Part of a small language model's weights: vocabulary 4096, LayerNorm before each block.
Each number is 128 + 24 x the weight over its row's rms, rounded and kept within 0 to 255. Layers, rows and columns count from 0. The size above them is the row's rms in percent of the matrix's.

# layer 7 attention output (transposed), 672x448, rms 0.0678, rows 604-607,636-639,668-671, columns 192-255
size [134 130 132 126  98  93 104 104  88  86  91  95]
[[120 131 106 101 160 108 124 135 124  93 124 160 163 111 116 150 141  94  97 181 128 109 130 106 138 160 135 138 133 124 163 100 122 140 122 115 108 123  97 156 144 111 116 165 145 147 113 155 116 120 139  95 101 114  98 128  96 158 123 125 159 120 137 124]
 [157 157 138 124  93 131 132 128 122 127  98 168 111 111 170 124  93 102 141 139 109  87 129 130 120 122 119 113 134 105 124 133 139 144 167 134 135  89 146 114 121 113 123 162 102 118 157 106 101 129 134 110 154 133 109 131 195 122 160 130 108 125 160 164]
 [141 103  96 116 151 158 141 152 129 119 148 170 112 107 105 112  94 119 121 117 115  86 127 131  53 106  90 132 143 133 103 156 126 154 153 169 123 129 146 137 150 124 143 134 178 122 105 162 118 105 114 122 140 128 168 113 116 123 145  82 117 164 120 200]
 [131 132 109 100 109 146 127  80 149 181 136 116 163 102 110 117 138 142 132 109 137 125 128 127 109 111 106 115 112 102 145 116  87  57 131 130 119 183 160 122  71 176 150 135 113 162 109 151 113 127 100 147 111 139 131 142 134 156 110 155 138 152 105 123]
 [117  95 159 174  82 138 118 146 134 189 120 108 113 131 126 115 149 153 142 120 124 132 166 154 148 129 118 114  83 126 104 155 128 125 121 171 159 141 129 185 123 143  95 123  99 137 111 106 106 137 114 141 100 131 144 142 140 105 157 133  86 167 134 110]
 [108 100 140 133 106 129 141 133 169  90 128  74 159 158 115 107 157 141 111 159 157 144 135 130 142 162 101 143 131 151 140  88 143 149 135 154 104 144  74 141 110 137 137 111 149 111  94 127 198 116 141 110  98 136 149 151 101 159 153 126 127  94 126 142]
 [ 84 113 173 121 129 129 133  70 124  76 111 119 112 124 152 140 170 102 127 107 141 188  94 124 146 188 156 117 128 136 146 118  64 107  76  83 150  90 101  91 148 166 113 115  66 117 125 118 153 121 133 147 127 133 125 128 124  98 106 145 146  92 124 101]
 [124 135 133 117 134 144 102 122 120 138 149 143  82 152 141 111 119 127 115 156  92 147 142  92 140 146 131 116 135 168 144 113 157 174  99 124 177 142 105 147 139  89 130  95 130 101 138  93 167 121 115 139 169 134 136 138 130 116 135 147 133 118 134 128]
 [154 130 109 121 159 125 169 120 121 106 144 136 141 101 169 155 130 117 105 120 102 111 122  68  81  92 152 154 167 114 136 135 105 151 122 104 122  98  85 110 165 128 136 159 132 177 170 139 100  86 134 131 163 139  74  94 142 151 127 122 146 131 123  99]
 [136 125 129 105 112 132  63 124 130 116 135 159 126 133 114 118 105 121 111  98 106 110 123 167 124  91 151 108 149  93 127 128 150 120 150 145 154  75 114 131 107 132 133 149 146 123 174 141  97 135 126 140 156 146  80 137 158 118 124 145 118 132 147 131]
 [ 93 106  83  95 158 129 130 132  93 157 131 134 131 127 113 136 115 118 133 149 120 115 108 109  99  91  92 116 167 127 115  98 178 116 194 179 126 128 127 110 110 125 170 110 165 110 131 166  74 132 149  97 149 125 129 110  87 128 131 101 124 150 120 147]
 [147 114 104 103 137 134 140 120 132 197 145  79 138 135 128 140 130 137 138  99 117 140 117 128  99  94 132 141 144 118 123 136 101 157 152 139  85 119 132 117 100 154 125 163 146 164 102 168 109 140 134 113  81 128 131 158 138 179  68 100 115 159 133 118]]
# layer 7 attention value, 224x448, rms 0.0841, rows 221-223, columns 192-255
size [110 115 111]
[[121 150 122 111 137 104 121  98 134 135 120 100 110 113 146 165 106  91 132 129 123 123 138 131 110 126 157 137 135 131 130 120 140 137  72  95 134 132 135 183 133 132 100 136 139 136 162 114  56 130 122 135 138 163 135 134 137 103  73 111 133 168 134  92]
 [136 128  60 101 141 139 124 151 176 136 158 125 153 147  91 146 114 147 156 114 130 118 206  87 141  92 129 129 142 101 102 137 175 173 132 125  88 142 159 116 105 127 127 126 184 124 156 115 140 129 132 165  96 125 122 116 183 141 121 139 128 134 132  93]
 [146 118 122 174 118 156 133 149 107 104 104 115 164 182  98 173  87 128 120 101 141 128 176 126 139 141 141 139 128 117 117 115 159 108 131 130  83  98 125 128 157 154 134 137 131 128 156 136  76 127 104 119 137 110 111  99 107 118 133 122 139  74 157 124]]
# layer 7 MLP up, 1792x448, rms 0.115, rows 0-16, columns 192-255
size [ 96 105 104  99 102  97  99  96  91  99  91  99  97 103  95 103 101]
[[134 138 102 134 148  80 132  91 106  95 123 117 214 121 180 113 162 102 111 147  94 125 146 156  71 137 118 131 118 149  98 106 124 126 156 155 142 138 131 152 119 120 109 116 125 122 119 136 113 112 149 151 109 107 140 163 128 125 153 140  89 159 124 167]
 [120 122 111 157  95 113 121 131 154 106 101 158 132 112 163 127  86  74 160 107 123 110 149 106 146 107 126 156 147 131 134 105 146 138 123  97 118  90 153 114  94 108 149 119 157  84  99 109 144 143 112 138  98 115 174 106 152 119  86  62 120 109 169 101]
 [125 167 124 139 113 120 148 124 135  84  86 111 138 140 121 137 127  98 154 136  88  94 144 115 159 108 116 183 125 143 138  67 149 137  94 132 143 101 105 106 119  93  66 169 157 133 122 102 120 126 163 129 103 132 115 151  80 125  67 141 145 147 121 126]
 [124 146 137 152 139 108 127 134 109 127  76 170 132 201 157 102 149 131 115 147 101 137 153 123 148 125 144 133 127 142  77 127 130 117 129 124 138 134 116 168 122 159 149 105 111  86  97 121 120 126 144 199 120 142 132 136 179  78 103 143 121 125 145 125]
 [145 108 144 130  86 115 135 149 149  89 131 143 108 112 103 147 136 119 131  91 139 167  90 127 122 116 156 150 142 159 134 158 118 146  94 123  86 131 199 156 144 142 166  94 103 106 120 114 117 156 130  96 108 125 112 138 126 125 142 119 150 116 144 136]
 [194 161 130 143  81 118 122 109  90 137 137 128 181 109 164 157 151 116 110 130 127 127 161 144 149 157 150 152 155 149 147 131 154 118 107 153 109 119 154 147 118 165 123 140 150 158 164  61 138 137 134 152 123 123 119 107 169 148 120 125 133 115 183 122]
 [129 190  43 117 178 125 127 192 105 120 156 127 137 160 128 122 110 116  85 160 143 109 146 125 142 120 126 132 120 118 115 119 155 114 126 110 103 162 124 146 159 159  97 110  99 114 154 111 109 124 113  86 129 117 152 119 103 190 146 121 112  89 125 122]
 [114 135 152 107 114 144 163 126 161 122 146 126 132 148 104 125  74 128 139 101 131 115 174 167 164 145 135 138 122  76 125 128 143 135 115 124 102 122 128 142 120 134 145  94  98 131 153 140  96 148 136 157  92 160 116 140  86 149 146 122 103 106  95 163]
 [ 79 135 127 119 152 120 148 167 107 141 154 125 143 122 121 101 107 120 142  93 103 122 145  74  94 158 163  98  96 116 125 142 139 130  99 101 128 168 117 110 174 139 135 160 140 158 138  87 153 147 135 116 172 129 130 134 128 108 156 142 137 113 136 138]
 [163 132 139 154  92 108 127 171 104 167  95 150 117 146 159  90 138 115 103 102 134 123 151 115  93 138  73 121 103 125 128 132 134 153 123 128 123 141 158 201 131 155  94 145 180 185 148 123 130 123 101 136 133 134 113 127 115 119 135 178 128 111  94 157]
 [172 204 139 142 126 180 141 128 120 158 112 116 144 151 164 129  77  81 114 144 162 148 147 140 104 149 169 129 171 123 166 141 122 114 122 138 103 156 144 134 111 123 126 144 125 160 105 112 121 122 104 125  99 137 104 168 104 157 142 136 118  88 141 143]
 [117 116  94 134 117 127 164 174 129 112 178 110 162 102 145 183 150 127 120 144  81  89 166 117 130 160 155 135 143 127 142 120 167 112  79 158 141 132 149 168 113 150 129  99 144 160 102 137 142 139 131 146 122 122 142 129 125 118 144 134  91 182 127 162]
 [169 113 146  98 151 109 143 160  61 118 113 152 150 126 134 114 122 129 150 143 142 109 145 137 153 114 139 137 148 148 113 148 132 118 135 101 129 137 104 123 123 120  97  85  98 187 123  83 122 134 155 124 117 149 122 128 136 149 138 153 127 118 124 127]
 [115 134 105  99 131 137 106 187 110 159 114 127 105  98  87  78 160 114 137 143 134 143 124 115 120 105 149 137 120 129  82 141 150 119  80 120 157  93 140 122  90 134  85 128 124 137 137 144 164 131 156  80  91 174 118 138 156 131  78 160  58 113 171 127]
 [143 126 129 108 102 174 110 146 129  98 112 150 177 121 111 120 168 126  97 159 144 110  82 137 142 150 155 136 161 180 119 110 127 126 123 104 118  98  93 153 126 125 105  77 147 120 103 118 108  90 126 131 137  91 123 141 133 113 178 140  82 100 114 143]
 [110 128 152  98 123  91 110 114 125 129 120 137 148 148 101 171 140  90 141 134 108 122 116 113 133 141 119 123 132  92 121 109 131 115 117 145 162 115 125 166 130 129 144 120 144  65 135 144 109 123 106 113  95 176 152 121 110 195 133 124 137 195 155 135]
 [148 155  92 122 100  85 137 115 186 108 113 136 104 107 112  82 131 131 175 121 164 116 124 104 152 148 116 103 141 136 115 106 124 147 103  81 105 139 147 122 163 151 115 130 138 105 115 160  89 159 124 111 145 135 142 111 183  93 149  80 135  92 145 114]]
# layer 7 MLP down (transposed), 1792x448, rms 0.0787, rows 0-16, columns 192-255
size [ 97 102  97 101 101  97 101  94  93  90  89 106  94 105  96 106  97]
[[120 115 137 159 130 120  74 136 116 129 134 106  72 110 137  96  90 129  98 188 144 131 128 128 135  64 152 137  76 142 165 105 134 164  90 133 147 120  92  78 151 131 143  92 132  97 161 127 107 141 154 119 162 141 121 137 110 138 102 126 101 113 168 127]
 [133 142  80 107 164 104  87 157 125 107 146 125 108  94 141 123 122  99 149 129  88 113  90 101 134 138 184 157 129 120 120 148 149 150 131  93 135 143 117 127 132 118 114 135 112 118  83  95  99 112 124 117 123 199 130  95 153 150 112 144 139 177 124 150]
 [153 144 131 117 122 161 146 116  96 144 118 114 108 158 122 137 119 131  83 118  99 147 134 113 150 119 139 162 150 142 119 117 113 106 117 158  87 147 110 167 106 128 130 161 123 124 125 133  95 139  91 125 146 123 172 111  77 193  57 143 124 174 134 162]
 [145 114 133 120 125 128 157 110 138  88 135 117  98 115  85 120 160 144 118 133 121 121 111 109 117 131  81 111 128 107 126 128 134 129 111 146  99 104 129 134 131 144 144 128 141 134  78 192 127 144 128 132  92 100 113 170 127 140 113  71 122  99 175 127]
 [116 168 128 107 107 125 192 111 124 136  82 165 124 180 141 115 117 108 116 129 148  96 136 118 113 163 105 131 110  96 146  92 147 134  98 149 192 137 118 117 108 129 171 111 138 126 154 104 123 128 134 156  98 113 147 132 156 140 166 145  90 146 125 114]
 [ 50 120 128 162 126 121 123 152 120 130 123  99 150 156 130 125 132 110 104 116  60 141 129  94 146 165 147 101 132 124 110 105 136 142 161 147 161 133 142 113 148 130 100 114 114 159 170 121  98 119 143 142 117 123 118 117 154 126 121  91 191 136 147 133]
 [136 104 182 120 158 114 134 136 124  98 160 129  97  98 118 141  99 123  75  94 146 117 132 140 130 101 111 162 123 110 125 135 158 168 111 145 128 163 141 160  82  97 118 128 131 127 138  88 143 132 126 152 122 130  81  95 143 128 169 105 110 146 126 118]
 [117  93 124 155 105 139 112 146 122 144 131 152 149 159  97 132 143 133 128 147 156 143 145 146 144 125 146 145 164 137 129 147  85 111 126 144 133 123  92 143  91 137 126 123 109 141 125 155 142 109 142 145 149 140 112 117 147 130 137 134 104 123 129 151]
 [135 176 154 161 121 107 108 152 163 122 108 151 113 178  85 151 138 128 111 139 149 106 104 155 156 112 114 118 119 121 159 145 126 116 171 115 116 136 111 154 121 116 155 134 165 165 124 126 106 126 164 130 140 154 130 118 171 128 106 159 106 135 140 141]
 [ 94  74 129 157 102 146 145 143 154 153 119 116 125 142 113 118 144 152 113 167 163 159 120 137 128 140  96 141 167 133  84 160 111  92 127 114 150 125 146 131  96 153 167 116 143 106 124 124 181 120 135  89 149 150 134  92 121 132 119 133 125 157 126 120]
 [137 120 112 121 129 118 191 191 121 163 118 140 147 108 121  72 135 111 110 161 164 142 110 144 130 106 154 144 130 101 125 151 119 105 127 151 122 147 126 127 162 163 166 133 164 149 116 128 138 191 109  96 149 187 162  92 107 123 134 121 147  93 150  79]
 [134 125 135 125 143 117 126 124 124 156 108 145 184 143 156 128 144 169 112 145  97 120 132 121 155 133 124  75 163 102 134 169 178 124 129 131 139 124 149 150 169  85 113 138 169 103 131 171 128 130 131 159 123 158 141  90 119 139 166 137 140 111 146 141]
 [ 93 115 159 131 126 147 132 147 139 144 125 115 100 128 144 112 151 123 140 114 191 122 163 122 117 164 109 116 123 149  68 110  93 116 130 122 119 116 175 127  77 182 103 183 117 117 130 164 118 163 102  84 131 116 159 128 141 120 146 107 106 120  90 136]
 [115 145 159 120 146 141 144 130 184 156 194 138 146 110 154 124 152 138 106 131 127 146 120 117 117 193 114 111 125 158 120 153 157 148 187 130  91 135 140 145  85 114 132 135 129 133 167 104 121 153  95 150 162 133 115 153 103 140 161 135 143 145 167 128]
 [141 141 122 133 108 101 122 105 126 135 164 113 133 157 136 116 124 137 193 102 127 134 120 102 140 114 165 115 173 136 114 169  98 128 101 122 131 103 148 107 107 162 111 139 131  73 115 147 159 157 156 132 164  82 126 140 150 105 116 102 189 114 167 140]
 [134  94 144 114 115 131 118 150 175  97 140 125 140 100 100 174 118 130 160 154  84 147 122 137 136 123 128 172 151 134 150 177 124 159 133 120  87 102 163 128 165 157 148 163 110 105  92 152 168 120 160 129 128 177 107 109 146 116 109 150  92 123 143 152]
 [123 102 144 108 119 130 125 129 122  96 140 157 127 122  85 141 156 135 151 132 147 178 111  99 196 131 162 130 117 128  73 113 126 108 125 137 124 167 130 152 131 136 122 129 155 136 175 148 107 100 114 137 125 108 133 183 155 122 128 157 119 150 117  97]]